Weights of a small transformer language model.
Size: 13 layers, 6 heads of 32, MLP 512 SwiGLU, vocabulary 701, 6.05M parameters.
Training: a variant of Muon for these matrices, 122M tokens, 7459 steps.
Each number is 128 + 32 x the weight over its row's rms, rounded and kept within 0 to 255. Layers, rows and columns count from 0. Numbers have three digits each. The size before them is the row's rms in percent of the matrix's.

# down: layer 7 MLP down (transposed), 512x192, rms 0.0908, rows 218-263, columns 0-95
# gate: layer 7 MLP gate, 512x192, rms 0.0977, rows 219-264, columns 0-95
# up: layer 7 MLP up, 512x192, rms 0.0958, rows 219-264, columns 0-95
down218 100:157110166062118117121179120156092169154134114113129100110132124186216143181105122115104148104105166130126127131129124110138191099131104125154184065152137069187101086162185133146198143093153143116158156121052130126104129154081047164132175171064163159112120101140139166154144142144123116148
gate219 104:134143131099150148145116159083108191077081098069137120137116148123134146128143138178173095177166134157166168109134181124132158114144102154108096076138113119114064116107063114156153151135170144105182135125119079092178210149115112090135162130035111107144063149122097127143128116102121062115
up219 104:093093150127148185114145141185109133063174083118131125189136157129125137178162072087149157149115114156130144043086163084056123098141149135187131104133157099141094086122137187115118116064202128142140164167118135088137099104149109152124125135152097169096098078091107122166130108172109155095
down219 105:124150147130160128096159070118168078176098105148068207096079132179137099111137144110116140165122070118122143122160115166150134175077114128018136121185127144193111085106145127120148143149144154155114159136177134142085164111041143176120135101143126116154148149151117105135158096072124109124
gate220 097:144156141149107184174143086153146107041071169202131174142056075158147116103124141107158137114072125124199116105141133166134159122106080142108150184104114122108137086136117102166102140060122190089066100116149048145182135140096067127134119162105136096150148111092150107122051104104090167093
up220 100:155148179151052129163149084051115107079178097110158128099142101125125091075124087147120164142155099070116085165158146098048156156139095164128174083119133124109116141179149056129166150118095147097076120155158083112122132143094144163092145192185159138093187136148189128167133116146091112140
down220 102:152060108113165117109175097101170118081189153125131164168116163150116106139091095170109083147136162090098094130135159114122121154155072124117113144130075193139137161081120072135167131157093119189136121165104135139139046110147091112140103130149185070143142155122119155154109149103107171098
gate221 100:102117103133111134200105158075126089117116150063168122170100126086099185076116203141148077113085147199159105157122120161087121104127139093096138184129136129135165119082175078154157154115146167140111144112114104134136111155110122157076110127155083041180151164150131127106159109103132104119
up221 098:070150077109161164115119062129109128136143173088117183071152153140165147135135089136136151137136194136135113130103134187117140138157131159149117144084163147076107118170111126130113100118145145096151081159104071151091105134141101105150167114142127058115120114110186139124066164128092119139
down221 095:128115118160116161086143144143106039119110147113178142107122097106103167039097078155117122144102119129064179140110112105112093105105101109122133130055102169154178143160072068141148157128138153167113133073198134167141130152084088144150114161158113104153104186145092138081213093135123153145
gate222 095:118184143099143098188162128096121130100130154082140117147112126140110147177117068113123123110136088062099094122152095035122156147118164141150073116109110149143086132112112173151111113083125175159100152160108106134059069138112131233112096121082102100108197117123195143101118149084129172086
up222 103:143136148071154113171103143110155170103132092076125116096122045091096085146112140145147140197133134116097123095120113104150130176119216142135137082150168099174148132115134088080138134091109120123146092158086118094138094117165183071096143138125115098178153109127175124071159090119117048098
down222 101:088098113146135100109107131086129093164091162092080166168162170088018144117101105108109149143126080112110100159165120140123143132118148125120177091131184101135173165171136121166101127106153134093121098082168078135179103131167093119084103160199178159161162107105113094161179142169122071123
gate223 079:104176125135088154160122119141075181114110087139157119180157087153116121152124104111169076115059075095144105149096129161116151115159116143113168134105181108142173161132118126095108112106109149152144099175102078076108116090113044096162104116080124140168074166139144191111118094129166108153
up223 088:154103161087197100125131115157133171111131153118100143164145165110138122159160188078100116088111098100154147175150145135118126123098170142187142071119133127095060132116112124125097173166080190156133082180109150133072190225150148139127231169153093176123120100119151131095050163165127121097
down223 092:180108180099083084112146121095156129097115123150149141160112132093132159191098121109073111107181160080144255062194134124154077150105128093118123146144119090134122140101121170155133134117127094156126162111178128158127155110104123135087113171145129131137130041089174076159131083114120145133
gate224 092:092137124182127090149156102141154120080100118134161116125067113135135128137076132119112112103111100131145112191106111118105127131137123093116140111118073110165128136142236177157056148136130164098080120176111090097098131147139109114091118128098157154139073114151185111099141112073111188196
up224 085:087122148076166132081131108199145121145107110091136179174157136122156164120122094146140140146153127159164143113141143129139130201129145130122111151163216095095118109134057136108139132136116137203162179071139160157116115087107155142173143170130099115159189064089048174156112120125137158085
down224 091:137145163108189105117143070154133081109146135131142183115142124129143080147180064157153134098166120192136164076119146102135089184147071151119144123151092127141145069115161081160103133189106148162153167148111102083148139062121145152121179134095152105152117172146106112151162091100123177081
gate225 104:106186173121196117121133104091165175139185108130104143136110128104112170137105150069121167164097118141153131165119058094106064102130108090157089089111159168104126113176102138144107093151109115099087062093164156139187128121168089107104129111091135133152136087140139165160156112095170214125
up225 104:097151152157162148092102222153229140105168105101115119145160079136158129079160110070154118107172112114112086089156207137119158114101092165117141140129147079131167140145171151135130159104141094130136126146187089171120087080149145075172120137132046141148094132128136184146124133120160108137
down225 102:134136142140100122109105126122185110105084121087192128131114116068076142061094173073130088104098077142083148119077166139142175128091088127119128204150171148074148128100181095188148165117115142118144163112137101153189098165130100158107099109146109092129124151159129089124156069110136050108
gate226 098:155120090119093076128165111085121115085120135105115118152154134168126108146127161129067166106087112141191156163120163169164091065197165146114110076082125166155076145087166140109126134135077156186156127177137108074129143084080124138130118073198135112139106152056203213172132130120122116084
up226 103:084109197130159033132128082109109114180141125133156175135109168169083096168117136201083152116140144128168163109127084093137093109178163111116125154149147134160122078193148147131148150131164123172098102139110104149171109197139113105153172110122110137130162103125131142107115112118222198148
down226 100:101114092163180153112135070114157165111136154086122142111099116085128125174123124156135112079072142094177122112198139125162120112163149154088159120151084118146114142166110146112128139161154200164120070162076128105038141151104105140084128162148064136173141121109093087112159131090119170145
gate227 102:085146103199121123150101162128140102187075139173139137148097133089106094146109132164119147116192054151174112183101095137110169143161115133127130131134124101157100120170141141116144130109199092154125134067154131101129193117111126137133107131177084115150133092111119075082093123125131195165
up227 102:169109130117093122086132135111156088134142129033134155092150046161103073132122153091080155135187184124119154114094111126131067126109148104089096132090172117114048109129123120090107113134161146092089036103089121163121122120149102163112112111118164139106125129077119103143116138130098179138
down227 102:104111159074164137159102156118150175076114114143130143148116186192108239152150129108135166158092131136167114132105118113135138081102111165139085178119147116113191134148149227139146093079073140094173111137141144091196102094136173123120068181124135145156142125147083119143054173092138100135
gate228 096:090157119134122158194156079123126106147097113108083107098148129098133169123094154172129108129161154122189170165174067126153157159168104131129156082108139116108157132107140107161092171141148121137129135194128184127168052145163176144118153112151191103110130039172110118143092179142114109132
up228 103:104156125143113109125097158134124205069124114141147124152121136150094109141182067068076135161138143179127088184161173131164134106117144104124126171127118156123105080174158156121027104109087136133128111100070066110104141121085086150164147165162110135168093137148160118091145119137157111155
down228 090:127136139094178130109116098111163235156139156109086128131139112124069147229179125137146142128133125155141092127184126137093163152083132151133110080123197178161108120117116108138155136167098114116108150158077178088086123173149164154138136148116172106112125066132154107157135135203111144051
gate229 098:088147151193133094099110138049193137171136130097105101109148141092126160150093172120106121151124155110186119168165142173114122100071121094100114147173111142078109185098154135129142111110191105205100160144124086094140093187141097127149146151136185143094120134097096144218111106073114102083
up229 096:149119106104127198187207150115140080157142094173153118127183111150143132094133164082103143110111137163103144164163104168120178143118137096095152123132175091108173129174148158075121112076097176136063122115099147115120145151067199143099117121082135115147126097064090098093151119119078091169
down229 098:122151105073112118148062144124169092149097176138118111167125153145130144141103106119107089077107183108157130177082152176120179068072111110162150116124142124112107143113143091149158103108075183160126124120124150083163146062152153194152128131133133083108124169116123110089109096155119116156
gate230 098:151173146102145120125101129136103143139078083108123089168128105102137170107120157117093109142178148127121170138065120129057098140162101139149128136111102062144132101129102138162093131142064178166138105127081133128147096071125128089143148093115154129090120118133070062120159063080084161129
up230 095:136084119104146086138076148139086156146175105105121142165092156123127143074133111132137122119110162080142114094097115141092098147207137134092092117141138135115119216101133159143115118168116174080116151047075116133131166150126087147102081098128199145119223138115134065096133109121106131112
down230 095:182056194181140061112184174114167134129211128133099121172098086145110094143176138116153079143118098104102069166120112112110116093117126082074137113092117121152140182105105164144091049115146131093137111164133094195131131130082142101111136103158100151126080206129126124162089126104056130114
gate231 100:134144137166166154086089110120097124141105115136079103127083107160111129097149145125130138162108128109089143138180137144150089133200170139130089141127100109090121092153133180101168138122169119164078100090143082141075151137119132098142063136126116149134089122085081217118112136125101148057
up231 104:114128148180158111118072132183073112094138148071167101131135160131161126143134160101121138135125095082162149087137068048151129131077147093061133100153128114137164061094144104116096139114139140139119145151179123134158068110145135147153099149187093118060146077154092162076148097133075125104
down231 107:135096164165125141155095128081140166098140187132111137166132129030123141108140127151143118157130134113140093149142129159099122146128073118179150144085138130079105193067160120125143106109125134144078087162139128102140158119117119112100112063141117144140142149151127130104117113108131168166
gate232 104:109166138124111128116086145112098139176151215123127103152125148148111119167091121113067092051113110108084160130091147083140136143151041139127158132129110127123127124159138124134159155159103169154073142102180091120117094086176159134127150102151145092141154139101143146076141130186164132136
up232 101:079135101132200115099096080089178133080157120175104119123127104105114122095147148122185137088080157099127142130138105151065182141105167120087088151152136160160161161143108105133104156144204102112117104139144075134174116078104144128147111085172106112087086166078126119145146170093136101130
down232 101:150152140083116100112134135151130098151061148148103121167123133132146168144125130194066103075130184144098135141172080112069111139068136131112138181180139115084133030135122111162122125186198116098116124130136159137068140097179114138132109089147147151147132109151112142091125121071067126146
gate233 098:091155104139148090177148163126133100085120110104108122140097091127128025085182104125097136132116129093181135122122150108111151068100030140168059175139104085092078068134150076118143102064121124125142148112132158084134186086139116082166140088165131118151168091092125205123114125083134109136
up233 098:119080108137159138135063100161147070119126127053180127145095124190158152207110078179155167100165129105088115135081073144107134125132170117123126084130163091153183117168129161130125090125176128185123158172139160168073134163105100116121179180188143151114158177075140125104080185190115114073
down233 103:107143127125134166103126181135130172110141153115113165152063145151124124139134182146035137147105169174120099119171098103131099153146147095121123136114108121138174103173102073180148153089096093159127116141177138169138097115106091136148110074142151085118136092094151146073088084111129171106
gate234 100:085081080103133045114103126097050051175131131092144060158095195138142124096148180105159170202100085138114087099128146191134114137153101116114112164090108116114126135169142138113089100140142145159160161101150140151142097170144169139106118101125149115124158105164170117101120107106084119065
up234 098:108102138093082171170104134146130122105132131105135130139137122150097123160183130124154175123081093129108147106189149048101134185133122128143120178116180107139107128091142047129165117066108095163125136130091184091115109088149094154197110140150098088149140156109198156190068115069158128135
down234 104:120116157113124129103144144138143126112161073136131176150135088135125080187134085114164194099150093152140102126179092096128142072077151089188082110107147124163091137093125123099106176114093077129104070113200208088128082148151103097139155185123117138170084152127099151134147143148177159108
gate235 096:135153109131155125142120074160152145084152144123126105118178080144146148088109094095141105109092112141116098088120111180133132063138078118082134163130145121094143162139160050087121142101164115132127037196088094068176119068139125155092062134147151128149132104128117131133141129120127128153
up235 097:135120128126156119104086136155177182141113152096110182130141137085134146092149121093167099120155143144136107107144174117143089102112084048154093103124135155127183085092066135092142135113168153141143168152089111133093165071182086201086075168130141139139124179174128131158169105131195182142
down235 098:131195107157137086164090136118131129105090087094085124155172150103142105152150197123169156130133124165130176135156132124125099094125192181078124120115136146086123148115142126112118149114130158121071129146118155177141070131075135165043117162153147137133124119176111154132054108138054150114
gate236 106:137141119104158116143135148164110147151131164094157106136121102177078149146085121134146074123135116070118137048100137059119082156132119136169100164149128146179112155104144139081131116123094104147176121093171127112085069166143093177090153180181107103115099129097160142153101190154136173119
up236 097:135145145143144105072109110104104140136062149155110162140175149167099091156105190163045065153123151123141125144120160176154174138135099124114153107105110137149177093122220118171116184152123137116131117104133129162147134122122145110114213132037136084127134084104126128157127138188099105171
down236 100:196136088215114117116159102128143104145099149112133097122136118146106154174155099134093150126120142150176098103091100170145123101084089110056125061113115087106130131057200104079143096130116124097122119115075193132140118086183176113105141054044080105113142096127121200132071119164095136158
gate237 096:121180163138163091120141077108096127163106134121138109152098177075165116126117195097101124167127076155126114161166108141184102099095130138157174144115122120116147153121160174146153175088182174182132191193136193126107116064161193125174150132135199123100116144136073161139079115084110132089
up237 102:196084095102117130146142146100134103141150083132081148082129148113104107102132126114100117152164115139106130165156119090121110168144138128149183119116127137097076120095135152154117154158123121106170145115149140133171114123114106111182145046154132147170100039197171180119140147112095148111
down237 105:157137142209104092138152124163121144130147115142136083105166125118078175141110074099093097182156126156140115165155158089124119135125134172150162180179101098132091146141146186107110131133077138151114111144110149114142128146146162035176132137170041216156115059117149201129073135086126147103
gate238 099:116103116126157105126102135160095146156163122127041049152069172098156084090109141109177145150082162111176132118118129146123090120081125142140146105195194127123125123094154116120086111173083151093179135128199149114115131124160184103155087087167143155139136115145115113157115171091147099176
up238 094:110156169102127109091088077126151141122124085111111050148192168154198167129085117121113116151109106168139156111129118107144078121111153181062097134136159158074167079119144092092117155158115125117125072144157079066164087143133179159114122120172157141106175147144127101106147103162099198117
down238 102:101189130151154111138125147162121102168117170156158106177052167106165172157129147087118174138068183110218106049124188134138100172163153093137139114118120137152156130171069124105120122152194138134106091160123111107138154124148111067215075105110124146111165130147111199077147124126165121179
gate239 092:142171111129086090068102121123177121132233107164109200156148136099157124105128123141074093168120145054168130149135115184144099130140101081106118111107102157127153156154143140121099144117129136132181108160106132089142061085177178188113153140150138157153116124089113133159109149160118157116
up239 089:108051075107185120147168119121129123055089151112141110147141170168128166176124175155175146139118106143078116091078125094116112163146143076140169122113152118150108098111152099128094153164145193124161123109149119136105149140079131106081155205161135116074111125159122161137089121131168109188
down239 097:129132101096252110054168093072160125085120129148068133143093136142146132166195094159116101125149143128118144133126135177134163144079112101158147086117115105158146089135196128137078161093181134095114120132130115138116143132092135132142095183105139053170113133115135148117115064126187146168
gate240 109:076131164105071139045134070087125156083128162191120125091082114168092116134140084122099074111030154184169116116131147099144222188115127165122158147161115166123099159131124129138139169180112137095119133110093104163095097133129091225122122125141148163133086118173118096143097157138105101157
up240 098:157092147130175132136146105102155121151093109151122062121160178151142076095133151071125114150085102139140111096123152145162133091181098131130158140144191151100093122048153128085120106133144126120128115152128090148166083109181130119097103090080159159117133100084172175026156149198185110176
down240 101:125130109105174095143125146128122192127121147118130120142144169183164077113190071090192218142108175184119150106149138072165148120096139110151025114080084089149154157084121171121149142148119113094116127153128085130125125137164100218091123109143177100091097135097161150146109156184158117153
gate241 105:177154129099107138160120074176170143182108185137150144106107153095155071073146134122113150170118139092125081121091067086131157135146125087137119093131138135125072124142158069144158139114110073097109087106084110146163165170151132076099150184106167109110138088145142108079127124119112096177
up241 099:132118188097128115098117141145088055132155141122180133164134066061184160097150164104126081101223109090116149181099167120114140070155138144181077125107131166108121103185200141137122153071186123108141171083109119155121105138106133190113125128140114137216125138144157108132172103166132149107
down241 101:117060149156135101151133149150125120143069117136108091129105163184114096060075096136139133133139166110192107122133133094172164114160167117116173137125155063130128146139135145156120097165165164111111132061152144033074123102132155183130142129099153127143096160169100166149140066175097085099
gate242 107:141118178148147166086165143118093107114076145116148179140147049128151116131111076113109157115120170117209187142159125146126101142094148154133123135154133131138186148164113140184128163139122108156154104164174106117107110064102095109148128120138096127108120119184060068110146122178156114124
up242 098:117126133172114098101139098106122117159115176109108102134197105138188162120137110114127172122135121091085100119138092143136138111121144103120150133066167129074161157106099116130088142206098097147156170121100106156171099105170128078105168115153089158164099135166187138146109127130134191129
down242 100:126155134171131103132113144085109117178097131109125129089077103143112099162215080165132124143108128151093156138132160121075105131121063153126074158143182133131143095116108134134130164136136090140132160165058175117122158103177152133019167104173134110079136155133102134124194118133085116150
gate243 094:130128151180131128098113117156091124137152116108149149119121119164136105098172133137158123166111110109136114148150118105090159144124126111157100135161097076136104070111167113155177163147137101166123186122122105133022205134164126167096124150146138147141149115085138136137155081096162043137
up243 101:121089147087193111167109098150159163125104150148085160103113140145161177164145057072077060108085153077124070095071175145114140118176137157127164118086115115114041110160150156123140147089147134139173142165148139151131178084123123109122127097135138110087154155113141126140184127121170123190
down243 103:096143101170187134109136090124110122101102159139129136062132113065128141144118109188120140170117129166102116152145174112126069144144148147187162137151068112090103144081158116110146127112135144131111117133117148200140152159095130165095106139159123086060155109143130113115156178163154104102
gate244 101:143141169150110134126111156065127118103141182201141095125123182185135142129123175121153128142142123105152166118156174128131166138128130137155114111173132109166090143154144177099092170146134113110103132089120153136116061109106168099137133144190170121124074186113097119223119101159120111075
up244 101:145131120085107136124122147147144179104103133134146089142103100103087107142112114119164097149129115103120111132099102119137113138124127115080097132199062135128128167116044144150171036137156130143090140112176079162104144160161104143143118188103181104163186114127153175110120104154155120097
down244 103:117095123085178096121092088132153120143138156101139138170126116121101152132147150178137074120130158133141090143131147140077140155100142130066143141206086199103120150171141028122137114132166130128163128119156088132199095121117137192129170186092089131089159134091153164136112125115125093068
gate245 096:136146155124126075189142172059136084144114106139113109187096093133142127160141113130146183139161164116193162208101131190145071145119104096140117088066170202069130192131148127191100125107134142097103058114088145146111127106193094119086126141090100104144133105173173124132107131083168182061
up245 094:115163075082134130176106179139173153122139112128200124139137139114124141124073115142129135112085165170093121091137082092147045128133100118089091120147107118126126131119078120098100115165112157135102163138153124159099146098152149148123147137085104162146079118148193199169099125088140163097
down245 096:097147092079094130168121094108128121135144131111120075140163131092180120065082129111139113139125105139139171135164107106113097130171117143191069167097121111081128202138093174145124151148168154094117147099135049148117104131123105150181173235166133128110129138123140043146146111127175150098
gate246 097:153113178084149101060154105119127118115143140050133106165116105183117128126109139134155175094122170150155201107141084176084146164176161117123161093116129124100121107082141131123147104210137133139196119130153116137168119114109121143134107155092158121108150152065154167180092166111133137176
up246 106:133121104073132197129088198097101178152146122123083152183127067140118103138111106146145166085103120098112136171117133143135110154099137217161158134133105144141211160147115101143114073166108121135079146091147142129152145128115161066137129091143093091136151187090119078147122079092105150101
down246 103:157191138096134134147143148119150167135152216120117159084175125102156078126128087175141167111161135136102120149128150122138106112106138190155101144088139140156163135072091067114113147158163161118115170153063158148102172116132171107182151094093167120091127110151079137184113107104188122167
gate247 109:082125090143077111116094147071110115085154118146101137136112190129169135148146110207125111100132190122091126192134109112140133107116173123114173144173174083120173135124134109140124199076160163133122134149106098104113133114140111134123067172156148065124173128113153144137116109090091135163
up247 103:092139130112118070111120070126100148120149061141100157071154135160147168159141126107084208101153160142159164117127067131092206127109155113140075141145158156106147132152119130127155166153186154090134196204093100158114148132138152129153108172165124093095115111104118120135104178136115100109
down247 104:097062139135103165152170086104136141154136092156151075142195089165174111125162081120051153142098087185159197140108096090082133136116154136142118144141141199124150110065146155116116065105170127140133099148157086097147093206070145126159154158143156159099104141146159105126081158135125110196
gate248 105:173090122082163158123146146099123116100100104109100085066118088149143195109190110145113070069115171119117184121168147147149134162151126168127165083218089133093142138125143174124132138151152149094135173128187118189136159084140127094132150150160090122113068105097124126121121125138134160115
up248 107:131179092125113092145062110162190077113142148163170176215118106143099106129067133091137060104152120075090120183119115103110118144141132130114133111090153128149089089119086143112143147141126106149091096114193164122133142180111161152119096110171137178137193125106143159217153102143068150119
down248 102:160131124152071139161153143133119203135143095112100167159086075147152122131132172145080069128130143157152146163203107119073157158122109118124064120132189131120084117120123082119108151124125118123085130149169196076097144067144114117129082129146125119093067120137190133153138192091148152142
gate249 099:155069149119146135169124121118115085161135157135141123136138158095116118138088069124153127168127158120153120146142112124054103119083069152062150165116151125094127122142148160151116128188115105148114072170145108092122152102125042149138165075111135072128163172160152121112104166147128143037
up249 105:158168148139078122121091131168145131128140114149153143103165097115097089123168186077175112109118165140203155127213148130146141173158106164145107120108098151174079125156108162104089133146132143174054125110121102132153101114162097128089139136157099106131097117156072059140091079097104128109
down249 103:137158124141128156092175153105153061127096099115175082178117178144172149157092119144135183137129141094140099137098151094119106117121105177091105158147127173145136135033164156118141145139192117188087128126163113163101109099106127132166128166111157118202139124125117092134075120048153120089
gate250 101:082109079085184126151099127117098119139085110122109183190129158120097127164053128157121073075085188123122119113151117072133088106164131071114132119079131126079105121117137186130087131098122110075171115128108091094144129126105185046094132105093161078080192157136121133133125097171119148122
up250 107:128112121096140131081153120091151141100151141128048120126106097097087149174114147174079121155130146190087172089115097163152185175103158117132119097107186146104119102087122072150146115141113150119129098192113088119128111119175139136116126128152078146122127129089082135149174078090131094116
down250 104:116085052098131130132149155134129109099135092112108157135133091141111180101152139077123040161149114056140151145150041152143113183117131134123114112128091150116108078162146087161195132127102143148116073126141131142081136144144118152102152093121154119099076155121099116074124115115143105108
gate251 108:116111181142143130146067116103160134149117168127098116168100171190184152110130153138052137090155106141180102085124077107127093179166171149114097161121154139135062097130099142067150142087150138147092100145109087163126127128133095114104110103149109108110152149095165133135167147111122129129
up251 096:104123151143120165126143186182116115111124089105179130095199126122159103199116102068093191152109149154146195133122072105143161151078106133145119198098114125216150150175138104133117128155078125178127135115157113176128099122083138214147099175079067163118080182153109140109131131153089130102
down251 091:130117105121168146130090097104127203122090114141106154125164133112172171157170077144104120110128122095096122121158102179070136171133112104061140108194161102177146144164154111072120074113144075165149131179146097145164157130100166120140101106082102088115148118131163129137119134139080090143
gate252 096:143123206145118109106142115119111148103174185125164138092120123133129159169089148152084138115179131156066099106184092129166120130154126153075137135124142098114146030148138158158146153136145067153105156111124100173103110064103167118167175170124132122127125062127116161125173174134173140153
up252 102:109098166182156169105180125083159178083117133133056154133175228111152115145190168060178152162162167058161127129130165144119076152096132123121096106074137119149134115137101136128124100091099125135076107132131084112042092162121100119187131128108157188094094140151162118107087128094147170072
down252 102:099123123122088106111187139119145118133123127074132047088146114130103168148097186132154076157128144151180114102131178107090107091146080112163161124104151124100181143098115137114149167136137150141109173106145087120157110102086137146103156100076158185098143168132131114121178128087145137128
gate253 092:155112098141125159136113126100048127129164121107125119106152134079050143136135180136143109150134183118179152145156058134173174134118102086189114143125098104102151064116107130066064141135148125132093135084141150098118122118084145159081167150101153114134122078047162135116110116125142112131
up253 096:165129180166102064129118125108107101156133129148102125089106099173148123121133138146160164142178147132087133144104178062141153117126114161144140130178174058136083174133131113101086177103104142148154059197172145136160183085157136110147099080157131122096096083152128095129093096154105128093
down253 098:151128106093146109111145106151121096039160237139158162140129067207118144156130197084133136107110079152165122154147080114111131087095114126163195096092100115146084111178147153083131125185143179123121126118062113155159073137075135119178148102074099148087132100129155086174117122119123125169
gate254 108:137179119111138109111181148152157108170107123106136111197155146134110153206103092145132077110072132147200118145201202098131145069099148130107150140092163122157133104104127125141033139073096172174112077156223105129102130116072105113140092130136126183120112174163103079161123149121058120170
up254 104:147164128139159112143166111109155116098127099121154158144077143114148126088127151153134142123097110069146150162159188143150134078163131085100123106150174184092080141083150089085130069155090160153138164135124116169100135159141137130157141117200083156138135120166122140149137060118172158117
down254 102:154117194085171088127173132103145141142202198178118148142150107064132120132123098066141087078136075196188126117131128148091111123114089140130109200112160130151148118192117135120126070133175124140120126190132155156145097150086174154165157096115147175137113115130153101128130173072193128085
gate255 099:073125137178134164103104192121113128103164100139136083104157123125100147104126072111145184099122116082103104129113078119130120134129138141174122159138122122149120130177169136080113057140167132136159137135135109100111152190146134109095066102136126141127109149206159114101095057178104095121
up255 097:153159146113111106111080108189095103132141159112136128122125161125126147111093218181143105168152163135152127149068139137129140101107145147120147148140175050194196101081076160138125135091127156103093116158147156123116144074062134163189110105199134098116117178108106055083105123176153109136
down255 107:081149137137172109139145151112131106087112128146140120121129095087168118140118197120193107144129163141056139131095157040144137126069112110114184057208067144102097154136127102164146169199143140172094173180092110126173144167124088177090164144117142131101140111147113156142187106127117139166
gate256 099:101140084114126069116082133148147141122156114110135114120078072130187104082137110126119116172183092105135156078165098111133122163105111151169089116140190173101114100090158140164154133112144164106118154091160111197122106130094103143137102152099089159128184157155123150111108089173062186127
up256 099:178108125149182084083071108134117117134127121175059112121086104101106112145102131140169081141118190083059141117084192108128152137158106086134099082136177108154134152117113129125087104106136068140182129178098146144155105179117125172088138148135178165095159178138151039118131085113148198197
down256 094:170129130090139150149166099125131109092132169153118124095096190097083116167199121147190092099144035126092121133074118179173124133106072107131151149119098154103121127134074135048086157116149093177159080133169169126088116141187084139125116093120124073098133092105145078136150100067076128115
gate257 104:150128178156152087153156170107103088112116173146117099130157104168167163119134149189162138135179168103093088175133115136142185125046142159153135106179083208134157125115089098191144132141099119190103081107090113116163126055101114110141154170126147133134149052225171096155126112107151088114
up257 097:104100104153069193106119092118071143143133133148135179168168103095103102142142157107102158076107099107150141177131151131211147131134125116121098157128108127136141126105161156113140077108116110168129138079103142199157144153188070074133111089127094114150127097104122112139102112077093124103
down257 104:144063161176105056119115138125108046161186138115088085108079119172179121104142107163139144108160111095128203156049122089142118126121142110116111158138104155117107124101110114096129085111111096149162149137111134114109092087165052154131084107123116153131180145144034145140121156115087088134
gate258 097:094135110196139095087117108132114061046119125108166150150117135152120103191205146149070079150164155123143132119128158125120109153123071150100125095123151136163125101121181143134130047129062155100172080149188140116129081108136164096143164132139124089082132143085114118100098174094062137166
up258 102:105124135143133149085171154145110161148074105096136115099116110084079132100112139136079122070113120136118156098234172167129093071112113136098148101114159133157082098176138136106122124051075130092130073130162200184161080124174121139166086153141139140132192148082144141124133117116120117132
down258 099:153088132108106132130074108185137165108171114095081142141135123073098167209137070153178105108153110150153143130144123120116146150181118090147094132151143171138140184129051191121139177142118144140068114116147123125162143088116094130117097101122142136116135157102192145166106135049154122108
gate259 097:096089071149091184144098083152110142106164092159108135121128071108185160127142117107064088104172108110104059052184144096073139133165147124103149084113151081124130142120152162094147144113111140077099140052170080177138057136156110112150127182123151097125077104118166196114128128139132116186
up259 103:148096183133149037112128119167175067111169124073088109138154116122144134102118150108145133145166110099121150068159120211140187120139166132064166117125124087091185136109135124143128117035153162101145155090143064205148124114148161089158084108054128108134120126102152113121155124103112035104
down259 097:163115106091112161098089122097085093125162099080100114147085129090116116129133154123216142177124105069094088104176116111164159071155140056159148096126211154112116169203083119156080157137139095134130144122197124126114134155224146091128147075117124087143136133141098078135155160102145134108
gate260 092:138146151183211093147189146199112081153079126130062147096139059132101135116156113163126081078089176134157148120170152165153109115101095185143178091115117084113108191109131112194094130122116139163129150117127118178122141136106123169170112111114143144111152137151157145199185152140143130139
up260 098:108119143173109102149142101136174182208113134097131129160155118119120107167166114128143101094098151186100141107157114152105169130193128146129171079114182165090065086174121051164103137070138086134140155140169099164169128162088127065108125139154158131091170109164153126163128184153103155143
down260 100:140124127134178104115077129130123109137128082074113172166143122101109175093042109196152124136151128124151114120148075101148111195140150138140160103207122108148123154071146162119104152155112115132127098099150121160135190111126079184191122176088121149149077097168168086084152127099167116093
gate261 100:133108168113178126152063154129125132144169141119093158142158151126148083123182110105090118135242178149172084071062179172170117123153094112098177152097142156146090133106126103184107162119136144125126132136094189136155098074149134153081146139121122149184119103088092112094105156136042091095
up261 102:099139114138152104122129121085105108085063184142117130146138063183119131152120161218136114107149158085140122098120131115147147152114215170098143158138080132156130110151089109122127123111184107117116172105133171233157105175094123096130120101156143014119103095145137169083101128147141090160
down261 102:153194112088150156099180180124172087193117170165101133105115129171121169113120183110129105141176139111143071102066062201141107139136145145121101138179215117108080144174149170057124122078092140189115122135231098109102139101137068127128122163154105129094109128120166167140089134122170147121
gate262 103:155122141120131166108087042164090151137136129130091122070123108136098092113096076133146171122141188200113128080148060129153117213146145068150161102161163102105098113074129131108123078054140088138131099184105119098136119104134170115097146147159139116118134165073116142116142114116155104132
up262 102:155146098106176145112115168078119124106101143131156163131050170079072092112162122201155112118103075091118105107065106097142094159128106088172127163086115165144150105117142131125175171106105117125167074107055091123107135132132067187158132100133114103101131147089191144114146113189148127110
down262 106:130080110121158116146133129091098133065129075126126176136147047088081112133166072123082141137093076150129138160097171143067122134139098064102148124083154095110130165101121128092130105156118140111122113142122093163202156135158110125151066097174099148133082134121159147084143126083103157138
gate263 103:137169142082084079122192177076095150160150110162157083135144104113104141097091107212108104131162192131105156101132135140120220121135127150115121111141175116113138116117079139159122069133125111145093159130174068098156081136110165166128124099137161115124113145127119068166092165073151147087
up263 110:112146107093132131149190173127181151083109089236126147081089159138079146115130148081132183148103154212178103125103098140125126107140120111154090165107143124107075143107154089145176122176068075195068080150125054123177158151100083102167133166044139164141111106153142144071143109139137129173
down263 107:145139063114123142159121128126166060114080063132163145144133131105097116105124163141143149130147143111063140119116083157098137180124098096082082148085086189146106160200155073181089120090126197152146119130077159083180146120078200088091132083101085129117140098162080157094167157164157072159
gate264 102:141105160153134152085103137111119141113154144127149091137148104118094118119079146107159076138103077132144120075174126107132150130141027104176173164077175119195121140184111154147184137174167183134169136129143157172117061130138169136154143135164112120188147124108116199174123076089115124119
up264 102:160150104021120173151155166167137072126128110175212112200125115145176124126151123107139172129166164209169130160149200058122133126138162091115133123156093087106122135113149134108125110169139111100121118088106099091161169128152109145118164102156107151114153131139134141170167117129124100151